Weights of a small GPT-style language model, trained from scratch on English Wikipedia: 3707 steps.
Each number is 128 + 24 x the weight over its row's rms, rounded and kept within 0 to 255. Layers, rows and columns count from 0. Numbers have three digits each. The size before them is the row's rms in percent of the matrix's.

# layer 3 MLP gate, 1024x512, rms 0.117, rows 683-791, columns 384-511
077:140139129152160126119114149121093108140156104084136157137099116142132142146142143122125108165125123143100134149120102138118137100147114110128115138155159165121129120170117148099139156118113130126167106065096151147120117121126136123144181137114140102155142194135132102078109170146117112132177132122135138101184098140117149099130119109100208107109114110128138090151118113111108106171145
110:139132108131135104129124123142117104120159154130109149139093117163148171119095121097123118104136147109136152122141119134115114150175155135120145108132120111185158105115114106118159104150097167147137096145123120137149122100122107144112084178148133164159165109123139114116104159119159129132156102103127084130099086126126144154087136151123111086121151140146134157114127099141091105126146
101:137127143152113140124084153155111138156090133133108136121130063133146105091112095127156134112119102129117146092171137153110118138094102159113145114152121151102118143127094174142105107122123141142104098109148163145127100145168127113071164143134131109153163109125152166088149113095101116130129192149102112127151106125179146085155116134131171120150164132151138144090167110153130130090159
104:055096155132133120174113115116076135104075153103143139144111125134098124143112101102167086137142135142099134085103123130117105120147119143147122122090152127118129154121167165120126109131120136150124130166100152131138122098109159103141163164131098096116120157142115087108095147120152092127105107103116114139093108147116068094138151140097136085125140186105090095174145139136105103122135
099:108130126116144127167128119128122122162174141160151134129060121106164136143128132114141149103127140152130101158112183134100158118131126122179165178134125087127095139102137120135169143147172125075117110166144098142147063121124143116123082111099135093116162145128157130131165158150115125153119125149154137167127146115106136139138118095137146102120097116133093134148148085175131119112135
084:118098079122129142140128147139095125091091120140124107107147108156096149097125145119126110152123089134095149159161070129083100154159133121106098141138127131153103102127155149130098097134072076070121159146144130122131104122137125101143084163113156092147114115158129136145128115104149096101199095159144137141187154137158111134151114127123131107126118134123147097151126125113138098122175
102:105149115148133138159074135131110136139124123139113121123128120112104158137078123126180132136115115135123143105150141120093110119137103112102106112116136139107101119096127128121123161113147158157136175147113143114125106120161144108117117181146098152126128142170157081142091106137160101138120134090135115135115110110152128141115079168145151132133119120136141141145126132190090143097153
091:155152137154135087114129133105099097114104166156141108116132149125133089120131115106125092110105131156115111126097189097147163144105113152131139123106119113110131152122123122154163125112125145126148151118132152117127073152121138141124122094140147124178101152103091104127087110108149083131104120132145159133126092155143122143152116095150115167118138105184145169144116154127182120142107
094:102143131122106095127129115090098145114183137147121106111139101101129181143122161149147113138115105126127154114149139178102125120099127136080116127168103141128129177123117121125122102085126141112120150091148136159133110116182135148185141107125120134104110113120133195106098127116109120092124094085143148118146124124138167109135152073099148155168139116138136141131176147112137151122109
100:115105177110169128112128164102081114117128146151141129157110140159124137137152099146131158125126147137167159096140135149115109166118097126134115134106145129151138118124145094143145121134139111120153115131115089082138161156131119100171171136108142147148150095071147124138145143179077115096093122117136138128132146161114142149153099118148159155136119137148114099150089140057098127157121
088:099108149165096133109139143183167131175166120120160164150136152099109119176138079095104150133151127140128093124101107121090127117121071127115149150134110077136129145138102128104143134134170097116122075093103125135113127139141149111141115124105135147123128142180087191149135109140097144145132122114105138137084140130088123105101085142142144139127115120110130111119164133075137102154156
118:145134087161128116123133126093137120129122119128116120119128144100141101073112106087152111126122143136180160088106124128107102086113138128107154155111135110139124131121149104144176112144102153069122137111098139099125113136130140121093102191127141141106104078146147124135122175122140172169108156086099132169133126116128145117128114152121166099098154128161081117111143140126079125146119
102:129137160090131114118092163140130140150120093141141097143103132102176149080125169126115128137128154140162120171128125159132198104156124140134120128151135140120173101131142121125105142091155131126125143128126152134149161137131171119118092166147111121182128130164140152148142150115110116182177131131120125148162128125134125095132156107150119109132181117093121093129120106147111099136132
103:084134156124140129118131095161139136120128160145126148135163125130128107132135120144166130164137149142115131140114106167123145113140126129136133118105131094154120121167143134142162116186151138118136101117127141147156139148114071152196102089138153118076166167145122108168177102136162150110123150137159123163112169137128148121100103113150117155122127160145097122106141126083065146086145
096:123115131089122156105132137121171137110129119128123149100114093129120138103161142116136105133111114162172119144121127147128144118169131128099139115140071135144107115154143124105136123155115119119128113151159145126138099083109144126138087116140109114149145115131120123119127127132155117171147143116130156071149163143075126068187129131182138125094155125119118131106131117139124128134108
107:131102118170164121128126157120138118158118104165098102136112119153146150159169144111127171141139140101139141111122112125138129127138146138145094107112116141101076124108154117119138114162158105109081131165174119123124101118136112108166137116110122100138152098135148119150179123140112149118132124112143121154165143111119083139147094166139114140140103154130085146133109108137112096101147
095:137127139128121101181138147115105126119083142097147099122102112119108108097108121114112140152128130171143117185098105129162134085108144095135151131114132135141109128133082168084088110119139135151145118149120169142128141127090117115099127086139144144110151129158134119159151114110117121107135144166128081116174139137130085154157125140098087115121095130144108159172141114119132098141145
099:159139120135147132139127139120116189126112090127127109162102120082122109127140110126133123089116108140117127127113109125132159149093138169094125178123117137132124149115151146143143122098083136174150137124132103105112154130106096137128104102154134111135105113119089105157165119089138099124140160084164122090128120148170119115155143118108090151182156109089141144121122145139177138127133
102:126077138124134159157087147134110144138139132156130092117116134147103206122106138105130175127136106108122147079152142099105127156115093081148159147142159132104125119117149099161106123186168155133148142139112135155131086093138113159094112143118134137077119143163136134112168131084178096109149144139119154175118125121106091126113124104123144137154129130130143105092131107165109121172161
099:120154149159140089157160136144100200116078154122139118136158094133070124136121123134144143150101191125133113118122140113081109135088138068121177116156112115099157167166125116150104073158190129134115130165120147108117151148154135106122077124093139129126152081095146156149179150142139123132152134144124121117091155142122124101109115120150167113073134118109116117122121145148149111161129
092:136176143110132135146135160153112163121152114152114147133172149138139081147147075124117133126132140118118152143109149101159101134137137117102114141113093130165135124083145073134117124106140183192152162116145107117119149088142142072126144140097107118097127175088144110130127107145097138133140111093102089128091152099105118159160161110141092123162115126111116102121111119155128119138146
101:124098140137135130117147160089138138095118115123152148089151128136117136107136128171117129147137126167120116113111149116113099176160140136147121154118097157098155115158127105122178139121100121137109106109069100128131086126124122142131116099130110114122113157137130140135142091160087137129134107153160124112123106129127100151107165107135126156126132124134116088110180154133164137130122
107:110123112119122128129155139135119120134160119132154141114131133149109158146122139104116125135125110135144140112139110126088128157115092154151132128076138126071148133131101117125119073137174168169072109122154130139114118115135148145115139151111128149179161140114118118119168128162105157125110152129145167102095151137103098088161090116155101090148093145111167131156134150153146100118091
097:112140104148126125138162100118114087170155171143131112119119098150084127146155099147085094138117124111096134132125122081137134178182124125095161081121147112135118074131181176096155094110120139097128148142131121157142135119145172156121097144118129175152115148121135143145127174104131160136111139117125089131112151128135150117119132137126115099120115177123100157150115102132127135130135
107:143136137084115117057147129136137189106158099072136088128128133125114112121127143149147131116138156104138103142151137168118133152137138126137155151139174104129122115126130090100127136096135133116092109123090092143121132123148152113140173147132097109160155148118177167128098184115078123127117151119083105138089091101167122152110124121128172097129110189147109121106154154172117106134180
097:125130128089147139183110106116095120112173125170117123091086093144112165105156162071141145108108103134077131130154122121132122178141142113124143107130164140080151107133138122102110142135149160124117158119113144105127182154147132104164123148099138127122161113077067137138136123092154109158106094116094144105088158125128165087109098104134153169130088123110183141117121121167129087129112
127:092152106118129106137145123121115110099114162101141111145149130165119179143115149099122147101173117115124129125122139180141128075068131123089125126104148106127109094130166117140113155146092129116151154132144100142126138164078123112153126150118109134132157135136111107157133115140166149163090141098121100135138163106121099117105079113147150108098162151145142100099116139161113124094111
103:187161141134172105137139100109134093156166136117159123112073122112117092169086123133114111100124155107128156135154111127163121135064091118087139144100169130113147077132102096117121118098178079151097125103105126107167117117093125152154129129084160135132152108154147115149109164090143143130133144135157111122099085128147121132135108126168128124093123168106151156117140081126146121139089
093:098107127127136149116101159120152128068112128157185138114090093120124149145146127123116102093099129145099124093129116132128154107131168120100126119113131132145092120084087150109140112140125103120113106097110151115113164111087140114072129102110128103152133133178117129131107153138112100112093116129097098106109156130119114152060121146084135115125125161115130098120134114121120113109125
104:116131157113142085122117116178131111139156144119133128152101175114106128112119136129137119094129140125138145149124151128126136122084155123104182161110109113090167141153128088119122114133108157167172192156146134120102158156127161133100130091129123113119111092154095117120110142111131122154095145130119110108143156090095087097091084177116119108131133146104125149179155147153126138149126
108:142147124136097116142146121111122140129118105107157096116174102126188125141180139109166103099154111137113136170151122080098099124093158137116104124148126184111173108105108133121134150086124161151122117092107106168100151107118137128104141155147164096144099130112100134130120121141144081125118122106095141135142095131119123114088154143097124111160132100147105122117104113163118138127115
100:149090121113127112134124144134086119151090166083141107132099110146115145092163128113156096129115098139144183159112117102093164079121126160085141110122129152129127097131125107162094100112139122131173120130108141111157093107086123134144116108154124126147108162078106143127099078143149120147125160102142131125072083129114130080114117143116118127191116127157119129156092141117091105132118
098:102096157155123126107142137100131133129096128141142119135118143120165166132139140116100170154075181123090144097140163135146195122170117129115126109110143165149127133154125143086145145164142102154112105158158160122113177131109136133128162095113164156105117161107139161143156095139129117114138108134110138081174095144111109136086168101095089145104111105169146105153163146145146117104122
119:158163122147114193111115160136137112134086101129136151114137135133106161140147116122118131116094095146177107119083110097100118140121150093128148147127134153107117131118115151111130093151123108123138141135114115091127179129166097090136113178127144143101166183135112162140136188170123085102137147112090148099132128148113162091131120101139114135109148129083132139115168128133109140115106
099:151130112122064124124135112162144185105177142111129118157125197127102118098126120162134141143082155176068152153116154127151134120136159154122115098177137155165134155145145158080113145136128137135128146130153086105159129181142149162143156092147116105095140127176123152113130131160116124154188136106125138104102123141110148167094116130197136169115130157116136104159123125127117138158135
084:098129091153137117139191135160111126128133119134157110105072132141152091150113129114105127130110122094151093138143158125148150150157167130158135104101175106124125103109151119162130184113127132072125099123141150128068126106141178086101164156141162113106138088114135148144165120136117184147137147138099087094123095163165134125103113126101127105157167114105117126110135133122140141080168
104:124076092132079146090157153102107128158145140111142164129155147118134133114131139126144108117092156096130172114132165128147103093144086141162087166119131138113095125103130126115139141124092120126111115180135154152084090108114139142106150132179125144114138108144133145155138129117118150101076156125136124162101126098125134142125109129104137110141126123100143107078072106082095103142108
089:125122135135147146152112166171106126124136105123110125137108128088096132096121155145157156143137146108111117133090122088118142151103135141127103123139090143113148087109144121125098121137115146133159091109093128149119139158154140145158142083133140116106155138091125105177118111171116114151121105173152082164113170119132144107112096160153120148155106095114136115124177155143089118119130
108:161126117101144113132138161146118107137153138124110127136134109085121141110095143099155136122164146131137133111153120111122154143124122164094111122128110112139148120080144098115101101118073152140095127146126133117199103148145152153121111120166176134123124139101130153161125152119155078159125103154128147149122158158112089122095137134111171125135140112117125100126149126124144157177120
099:118126123083114163099163163099112136099166152180123117155141156176097138113118125124123144154149121128143093124117147133144140113093137097105146131166136105168157113146116151128118113123097143117134098102098115153127133099118116146108126094125105127109121122142142074092103141146170163137112126084151123128108125157111089161098123056136124087155135146138125107105120164115136110141102
101:137130115156116142126110127098082139130076135117144081123122095083195115120077128111124133136158128124093152113115125144141129097147137116150153119127123092108135116108124172177140122133200109102122127104161120096172119107147151117139085130101140144106148077157134131113171116107130108085153122125124154116109143162091127096142126113094146172095127122167128135148125160134128166157115
097:086147138121132130135143141127111102133087111089136102144112143117097103121110130152113161155094113149094164172152145153126118126118117136113110136111166128102146144141102132150138130151150089153128122124074119146128106159109103119123115129153104116143165111155161183108124153094151116128092126133124162148135120165125115182102121165136162129178112157167113097141122134127113099116117
105:126116152113123114097162138124123116153161120105131111136158131187162179141130132107157104096144168120145152132158106127121170158145155126097145120143143142104095115108083148088120144155125136137201177138122119110127146130109100116111069112158121146076055167103132196153171097107160121185157121162116096100152110112129154142098075157174094120148132116131111154118144125168134107140145
103:110105132090086150123120087137112140122120126165098079087143132107154149107126107110179121117144108140072101119130095148133142157115131122121118138084128139116140148080131093126151121185129093115118164174132104115147128112142110124101098095128092099125115153135113153157103112137120154155138133136143137180091117147141145130146123124158122101152144095153091105082172153136091126139104
088:134092152117110131130153097154111121115117118124116180155145160057156103182139138099166136099141138120113130096110089165090172112132164131181125124103141105134142139072106125119095136077155118135113186129116097137151123075101142104137150160161134165133125131144165138099125142187103099157117116125112130127101118141097140091125116142151103132089152177145099093122160092125126103130161
110:182151133117117141149135126126167137148114104133122150125129148142132135146106157156149120158148129105128159177168112137145102131150123149102104173151134185109128111106198169115143087115117093122149171116115121148133141164174153139140155097120158094142137156076085138155138137145154159123134157174129104147128093178107146146111119141098080065158137142126112125096145165141120144122108
088:153156118130109157171120134116153141113133161142149090145134107137101108104107141148111131131133126130117104158117140125130137173134144155109120135149115154101141085136103143109143110117148106143155125092130137089115162168121119122119100150097125116131107150141109128162133143135092102082146087129131159118134160099128145157144082102160078144168141107111103123126144103134112164114122
103:133155110091074125120139148088177124153096132113083091164123103120171132145123168132087129120125110055105155137091102098105186135141123157127141128131121122074152117092175147090158111123123126161141119112131140097178110103131146141100104123152120128118126119138157157141154119120145168135133156123118143135104126103167074159078124147134138124162082108159123151148154172110124111104105
100:120118142150101139132108107117173145094109124122102141113146159133173107118120097138151144095113137127112097137128135175138136127089140161158132130086111140126144092132101116101163138161143142130125168133124142114168086120097129143099124112114118138154169110130134118116104146091184131116101090110171192119167094123122174144120074142110105107145091131175134145153112179133176102126110
092:063137105142104140085148088137093126108167095104147091150132079116124148104101149116135130154138155084114120145129157121128112116147143127122119144119131188124164114128122149091121105160096091120141145098095143122104135116121114118144132138123081099085146124128115092157155135109114108112136133155115158141158099140139158156161112125112128144151172122116114141158134118145121131117145
091:107139133147111136084138178134159168093128137121123154096174149110126139169119128102124179160083108117146135088126140164115149078119115137151132116133137155181120113108096067137108118104127124094117151148146125113159169172148112105134138132120130112125206111089077105198123104157116097131113108101116140141112154119135122156191162105136129118128134137165139111153156093143115147125160
104:164151123090102126170127173130110089123165102153141117112122121137120089148079122087136154101096096108123117091126138161136117119132105155101153108132153137130118161138129116135126111121139167143098135112137127103108134155149129081152113124157152188120143101132134140143102185117104114121121137074100111117128056079152069168149139100136141123110094131089131119134147101150138138101112
097:085148191182168152139172116160125171089105118138119150201118193132157160172136149119140108106100075132119131124096113152135109127148109136146145101176106136164160120129135138098157136130134111105113154125128114072110102149125136166131109119096092122100098104125148147114103138102139166150171145117134161111132098142083106133144099145098112151139129102065118157166131118136147098119135
105:141129104168143123141123124140133096144129119138116092109129128103075140160125139130139132103146117141113108130144123145123157180148106120146118112138126124100113142134137146115071138128122144126091122111153128097123120114080179108166164120159109126165082127115179153126155107121155152103132161099133165127120178156125163145164093115124159117166104131126095152148149101122093099140098
098:107144102149120146100122121107111162154129124121156152159113118127159142173133116147120125125131116128154152154121154138110125106145127140110143100131128168119112173109113159099140149126108120157096150122136170082092156137137133082158123139155157086142147160131125124144148121123076110151172166138150182148080134176093078163111119080186130107186152096082093131189133117105105153153156
094:134116131117121160122119113112169102108114115119125138147113130135118132103084152081065155134099125095097117143118115120112134066139143130146092138196084102153123123136100116134157129106040108119065136135125100109128110114101134149147111123149142160153131149121139121143132133118136143088133130086125124111148065138098094107137132098097175137131163150181156143125095125127155133094137
103:150117143088090157095120134101123107139102165130128128171098112126163121133099134145123146187130154108114157138156131130143133150121132127162183127123136090103112116146110139111158148111136164119129087156115113104120124160101123148163137097139108112143133143158114159127158115144164128150091146140153133133131112160116168136125122128141132121124094140149119152136130137181170179124140
105:112127149132123132135102138155123093145151151131116082166102118112099113130081106104129135146178094093118151140155108089106121095136134150125119078147123042127111119174138078114145132124184137152117152163160119095137120120151141130122173124096119133116147097120152118154138134084075142134136096150120102149098088160140101131143094128135106134116144166132084105156155140137170113170128
095:151126126095142100128148126113168112154133127120093116134102107114145125151134136146108152131138137138148121204139089158108119154160122116148166113128103145130071118131164156124140147143090106111141113121165115132135103112159130133125143138117139127115126170115125101108146131150126152126147121120102095173105141095093144150105121115103154086126110150086155068166067121163129165105116
109:098113118111130142094110146169124155145107130164123136165105160128158184143146113098108128154126122097141163136125122159110157093119105133123142095124111151153149142140136139082135139129110130145125107134134175077097148158137157152108136124115131140165089132140106145143124158162106136156103080115164115150142111139132129128139153139128125148117133105115116156109161098117139139133141
100:127150104117103123151133103152114156096175130130168176126109128114140129136121101145092134130151172120103161159117157146100138176134113144145114103149119140075161149104111101178099117157128079162152107171141174147090137121128108155089073138094111116095106136123120106112118169107107122106147097102118068140113148156117134102163162089145091098115123106129167135115163128148093139166117
104:126162131127135100163141147106164107101165122136157106136132147116149149135130109141109127131093116156138132150128140105135136141161177161106167172194107102077124091142158162164157125122125108119143121139140146133113109083122105170158104127166119136146142116164126145142176161110123174132140112150100106115129151070140100147157152130148135073137136090149152127102127086142155098131137
098:142160108107144148173104116097132113125104110135115167171133137134099135104138118160127105187163121114098120124143128145106133158095120105156123104106118122122087131118125137086163108129125166134105144141121126095119167161136119138125157071114120150163167155144117180148147146084128139109147140171099143126128107112121101150099118079129125132123156083130144147120135137167149113156179
108:093138169093115097105102116171117157137121098117159160146119174098126107156112130110166104168146133120075149093138134075161127137085112162143119166069117137149141088166080146138137113133150135133120094108115139086115157103140084136121168137117142101129145135157108110116120142133180144113118100098146114075122109158147120141158115109149119125139144102118155113119117106145163158123144
097:093125124105161158146120121139101182129145144108120162105130115130145114112104108118122102123165134179140122191116146087160165133159130120114151150101163115129122109142105096135091135121145185169128121125143127138156086107111095111146136131113139141161145129148142111138104142111133131167147106109118130124103129155141110145150100145127149158140092115137090147154102122149108137148078
099:107118145126107128128116147174170134157118170111135123087125082151112121121122137127122136122136134167125118139120092100109112115117144146128127104126124126164125105108109092145098129140189111144151114142140111118189126143115141148165180125133144140147096104163110118152093134110115120061178118126100128129156113084129131117135127128090087152142135121126166126180101121121145108111146
102:087120154145136123107143119153138178113147168141118154124155144130133060153100139134148119076124091129132156161113153168072123123105151121130133101120149091133084140121181151078124114082147153134153103104098154122120138104161169118101158167151089127154123094094119130128111128098118162094112161153159135124116146156152106141118150175101105155152116116105139156100123122140131096130152
099:135096162105135118106097123151134080138152098114107094140139143161122127149158131115147163121131130084150183123089099187111129114152175131083140161144131120174127128146101104121156132092131128132112133171151113137094166130140139143172097155147128097145103116098109116160117160116125191138119138140169153141134132164082103114133105125163129130092116139106115139134138137067086168113190
103:160136133171133134127092096156117134102151158084116116150122091101113124110129151143126120074125135121111162108136159155173126118108111132105162126089142103117130120125126127146137090137104140159142161112147121132126143158113145112103177122095133130133095170151129131169157108136129139135097113131137112090155076063167126123146131165120153111088126113134146132174130118106120113105162
104:085137160123154142147144200092070156133136085114169167156119106133093145132154116140143108118109129131137123164124120083142147112173116133096114153149149134164168116139108143144102081090175125135067108149128120132127133131143141120112145120092126129143147109125150128137134151137118154167135126100160059100148123177116105124140140135110066114168141152136149145118174147123152143161120
087:145166109153140146122138112129139122145134157096130139103100166103140164116150100143137100130131131104155138156148144095111146107093127090119150195123152141111107160120166079115108107094139094160123148139103107141130110096142131101085111099154113123122147114146141155120116144139132146090126094092126144129154098144119152101138136147142116134152084107102110165096060176114103130125147
096:088141135167097137058121128117126080145120147094117086152152138115109100144120107175109156108137151121122135185139133120172125086146171148092141165127111167126117123080137138124130165136133128114128164142121103135114134124124079107108134097135124107154109137133107140137128112136149105164147138160095119156125143135129143133157156156140104129136148144159134143170118091097145123147127
096:143166136151132126151105129159117143124124095141105110137148129113129099104099097147126137121122090094102100122130112102155138126097124112126146086144160161078137129139089139156150127085122123158110171132170120099126101092166138099115119200067107144108128158158168097165117110159100123155133134094137134110108110105133137163130116152123169118117168129137128130170118107153143124125157
096:152157120168111131147128179163180140123133127098136125123156126136110130157076127111094166123152127141120096110141130141138174108125107097105132101127108125117129119134095118090157112135074109118174105128103118102106141169157141162102103114111085127100101097092158085133151140130112116070110135103116114132096123114127124147128128108103153115139147141119138143175136075113129097133137
109:128109161108114135164132140158133122164118129127103110129139132185119177138073133161105138131117142128140139126096139118156121123143127176136100161133127138136152129113117166140132096171104114091120120146161137157125123132143129080107131149111119131125123128145129128102153122181105152120156106109145134145098086155173130101152151139155161180178153147136133170137131145111158118130061
092:159117120121113145124090151097114139121085113121100105109142162159116114128118126167140125101126155168140101136068132103094133102156136131137094105142124124158133127094091109125131082107159141122137145128160154131150108107165112127171113135115112064122125176170170113097144129118127124120122114121150170129116115173150151144117159132140156164106141157115094135119125115144122106143161
105:088125155112131097138130104100162136100129139124111129156164162098090124125118123130124105132143136152139184154140144135116131178170142143150145129088157089107091190107081087121100155121126095136162087108129116132097149143091123129168129136193122132128165118095166109086086135151132113110132136134108113105101150173111118135101121081143133126096144175162109114129090154157098112159162
101:105075139143152143150110132163103126138165127126065178160113106085134135150083127122121077144123149137132148147140117138080170114141126141166128135117115094078138161156134167072141120135150115157103131127136126134145103111119124149122136102194150109152137135127141160094098139148109098133124128150135124130134161148147139153137093167122128128181137156128070115131106112129152080142173
089:140123165120119133119112153157103148139113140141125122122166161174159130131066160143113155150123146112134107122166147112173123116161123120107095122128117120120127138117154095108165108113111113145161126120146177157133158156169080139127115165128144131142119096165141127130122158137106150146125096092109129110166183124159129161156122132118169097118152125117106123150138070128111153143128
097:153075121126082132106094174136165135104152116099133101132109151077137139127087112144099155166115139175107140131119145141105107129095163135097131173135162115105133153106152132137134185174091127110137152174153132136147159135125150124119160115121141119137145147144142137122121129116168140147155118130136125119104116093111131131110134129140128153143118143098147113107102127144111092106157
097:109099115160090089135134116132116157093133104120173116150177154139122102102155135078170105114108088124105144103158120162081160076160137086116123106114105098112145108121135123171127149124170114108133117128095117156155098106087135141164149125155098119154120127106148101094154168127169091099151134128157104109134114151113078138134104124159157110130146133149116122118088111116135135128134
109:112103150114109103087123120144097093119115146116135091134166127143127144113144132121107150137134120145120103133151154164146112132120146183108085150141145126115097143101070108077107160124152094095145148141104117133112126117143108117098161153120115167137122135140103103168100121177118125126116124131144102125136145130095115080138184113152165140123128123136124111137098156134096074106152
093:166149115115117158136131132144113107138114117094152125153131095127118111135111154142110111153176096127102128145127157141120141106128102161124105126125129130107128098143157123104119153110138172155120127101117129088108128110149136145100126099135146132114112129093121149133097142094102110100100135141093111092138121155114139131118106107148108154148175107137061087147125146124159114108158
099:136146061115168128126135149122093081124133127106164144188094155154121167148124144191152138106145156070122155113172162112152179105139111093130149116143134096134089158108113128114125122126135126129135142126110130109136150083137124075157136079079121091143108118127135115148140137112096120113161124098159145113123138135142107125142146096104148124093127154121085156143126106137144129125161
097:141140133175110124154154143112149132135108100117163050137157117136132159135108123134104097156130091123141062107138129173112148152134123129111102115122152106155140126135152068130084107098158089156146102125081127106127136135148131116138163122123126114165113109081145115096128165119121126114138092148124140126101074131082149090158120130114133145169127091125119112117117119109115152169139
100:097121101172118118132129120134135129105082114135125109161125108153161159118096153107159103182137101072147125081147140133141137111126140101107091106123095164142169122135094114116171101150141136137145146107099152097109159133107138161096118157103112152163116155142127148179144147117113193133145139100094175202117126155109123138159114137159168135157188118112097092100137159108123118102125
096:117159182103130133136140180155163103124142144112131128144140144100158128097098121157118128122111135146161134135122092132118143148146108146150127165147129168142114084133108109132113133107118153139119133108093121136144138091138123147120137106147137151130106177105134091118153116130119133126138120130091132135112149140093161162090144160116156120106087170121161146095129163115135152112126
102:138105143119141141127145148167157142138091152126121129153108108125151165177145122129090141146092167121100123173119129124167137133085099120089122148164104132114104120120080153130131144177143147145165146110134102100138116133110131121123098153126127144131130149164158105163138113132119142099118114110084176148111116159070131118153148131140099120133089144134132123130159120085105146130168
106:113096114173126103138142121096155116108124152157107090113127164126141111113149151148134200157136134125112154113125150133152115112185134145138127093132100130151110128184132094124107136118113155119136085156139139120112119115086139154158109163062114153120128144134093111160177096167085138096124098117161097160135139133150111132153123124111134140113147126161088114116130082156115120151161
101:114160142144144108166122089155124146162111117155083110146138112078116130137145157112099137066146124129096083135164085127110146118126105151151130131117153120118125114110097149139133092119181130125126147105129108137160163104113149152128119115154136112139165099171107111121166091153154166118098140116133089105107091142162154096127161168118103152142095127129171111163118147119098134143141
105:167142152089140090159167111146086125109134119158141110109189145152135127099145125124155125139108091123147149121108143144116140121110129122090084153168119140083139110155149124130136149131157102108124111190150167099072083106124112096132128113094173113151151124128118185179127113145138118120116106130160132151128127125082128131085146133137143146132138097148122085133157137114153090118174
094:156091101138152093164092154135102121097104127128162170123118139110133110129165146171142117123100138161099132120075123096132132114112077103175131095140101124155119103133143123186139137098161145130131145089181103120138146137090127127163161145133125141123150145100123145163101135135125145083116155150148159143139095097090102094156166125161140101136145048136159145153085120176156130139142
091:101078123143131146172138175076104126113112111128115087105132106122114099162143131179134116100153142105156100148101105115078132099155124159160147096120149096140163096091155167105144167147104147104124101141137143118115105142111155133167140088156106145099102142105078097168164139124145143133140188121137136113114115103158130129157147194144145084118128130164071162135091172160149165097149
099:137097109138141127122116159095062146163126125129118130094121149153125133131152099153154178129127145141152135099115123164149127105133129104145086134154158126125136159128109115153157120139134115131126078184161116149143094120104138105151085149115155080171102114112100122124133106133169175108088160132154154151122135088129140115144116143137093130169117108101120170118118100084099103144131
086:115130074128155169167100108158150173154118172112146107091146130120169161089141131115132144124128134146119069166112136137126080153112141153158147137171157160140153114136162104161102142124119131136144112155138129136120154122092114113125160133151153147145109110138128106120109102157108114136102133150101120135113149105145106132116134088113152126098129137114117100081095117153177118146101
096:100138120101132137136134142123109140104119128158126108138126173103162153106134139076119108154138115107128098123106105132079126169123134141161138146137133114103117152103114131116123119175152113132131161146101139174132095069159129152143109097178126132134117101167137116132123126143121161099119119118141114136143125147109146094108145152148112138171134147091081135187157182122162116132107
096:107161125135126139151112116078145101144153150127112120144101103138145108128132112181094120129127150069113135137122110154124123139166091121141097149095142141131127156136134101107104177118153126104133161144117132130108107175125137105160117113104139150119126107127144176095146136134137107137102128137163110167123101129143141108162109118111122152137145151118134182184154172170128135109142
100:173122135138117133159127146112086123117151138171141109115141130131149103149140151174109132087119126118129128172170160135093143139165134119096096104125101143130116122147122160106142140122136109144144090160137140145145100114119145158163104169125153124124116089129109073126116129131113123141120117104132143134131156104086124129119130101150137095114146127137108174113113095136132128147126
103:122118105129143139112108115140083140089135159095167127128074155102162159127090120128132086094124126093129136129144142152132106113117129125109146115116102100121112143140120184116139088127108113133116151173117135100153127105090152147146122138094136125169119129169103148130141121128118066126155100153096127115129137154120133110105123121113132194099103096133165131139119149126130132116114
099:110142115081165149105088075127087132140153123103127135098093126162105203119129150119145116112141118130148128161121124175147146129115105137125095103130081116100131137088078105113109118128152107137135124131130135136106105106126166117141103144122129145162084144130129066121151127149137136122141112086125118099092148159125095107072142114093136098147114202085128121185108143134125158094117
100:089138110067143124131128106126120155115166118117071094121112125113114151130092157142140127159176120164164164162129179123158089132138142109094107107160140097119165145157141156081171131101158100166143138112138121131135116085146114140108123149122160145105102162150156130132117128152052123111143134163120150119094107179113135142140098135121181118094124144192146164171132118124144131164095
110:150163112111125127096125140112148128141147100112153122134120132164150147152145117140107063104131103125102118143126128160099158150080127124097153103135083123158147097129105093137135149157124120117118159115137129136138121147085147169111127148126149134212131129146144118152104125158135106143131112123109105136146092167093112149110140126118133121134165124131128166108106146120122128098122
101:092095092064154145122134080151136105151129120120093102119143119144164099136097153163107123146106164128113110170130157128143086120093117141099125143142141116094143130161146111136141118142109089164116132125110155155068097145129131106120076136141146132107100099110138095106103121112180117111074111141120196132109134127096128091098137114147116126115138074129175128092140121103139116167149
094:132149140141082140070101118154107087128109141138116113149111150138107140138097175090111156137115114115105159130119146170118132152096150089133144148090095106094131114136115125112152115130145120125126164135131142179115123130161148137123085115135112138134151141118121122102148116097129110095140099098106133105069089148145130098140121131129124106146108115131148108127152121138122134132170
103:155108117091088126146137084115185102154183135115140093098108095107086130129090108087128081104124125123158131117108111112129136170150098163151122117134140144120123104150132155113156099128124118103127139126095135170146123156156128148118116123167117166158090142151164143166159104151134159096150067080120124092127151116144107078139130133117130121149135151130109115139086162158121113127155
102:121100163111114165143156096154149127108163132130157131070187128120127138124119133128071096137139105151105087109128151169096167104120126118102129135120132143155121104145130132144143186111153166139119143150131109114129106133132112158095156123146092157171124124173149118146133178099121158107127117121102149149100127124109119171123123114135106112116115081065107112139189122110157123097106
109:132126098145104121104070131118130101148111126098144146099082117151121132108127117100144129152123153153127150119156106081105127092149106174133118108128097158164112166122124096130162106073101121130120094090107164128130129107127168150147109099111088147176130143123131109139159089146081116139136160133094145094094129163085079151147157139135133101120117090121139132198171124155151128073121
108:124122088151144141126137161158126107116115128126119132111101130132134117139125146161095139138105101156123117173103096121135169112142145101120068076106148124139129127110116121079154160097149093103138148169123138137103131150132125185145093176125101142159172134130124132118107114151134101102145183156136082147099101135138131137149132142155157109175128136147158160114091129138122107118147
102:145137140088116097125165150115124088142123117151124121152127128121154103146112113120125107119103163147130093141146179139143121122104111156143115095128144152155170148121176140117150152145145166096141133138087114137119139126142083157182141140123176068130132139147132128147093115168136106107158140107160181106121127152135128139125152108141115135139113146125165098155098133157151120145100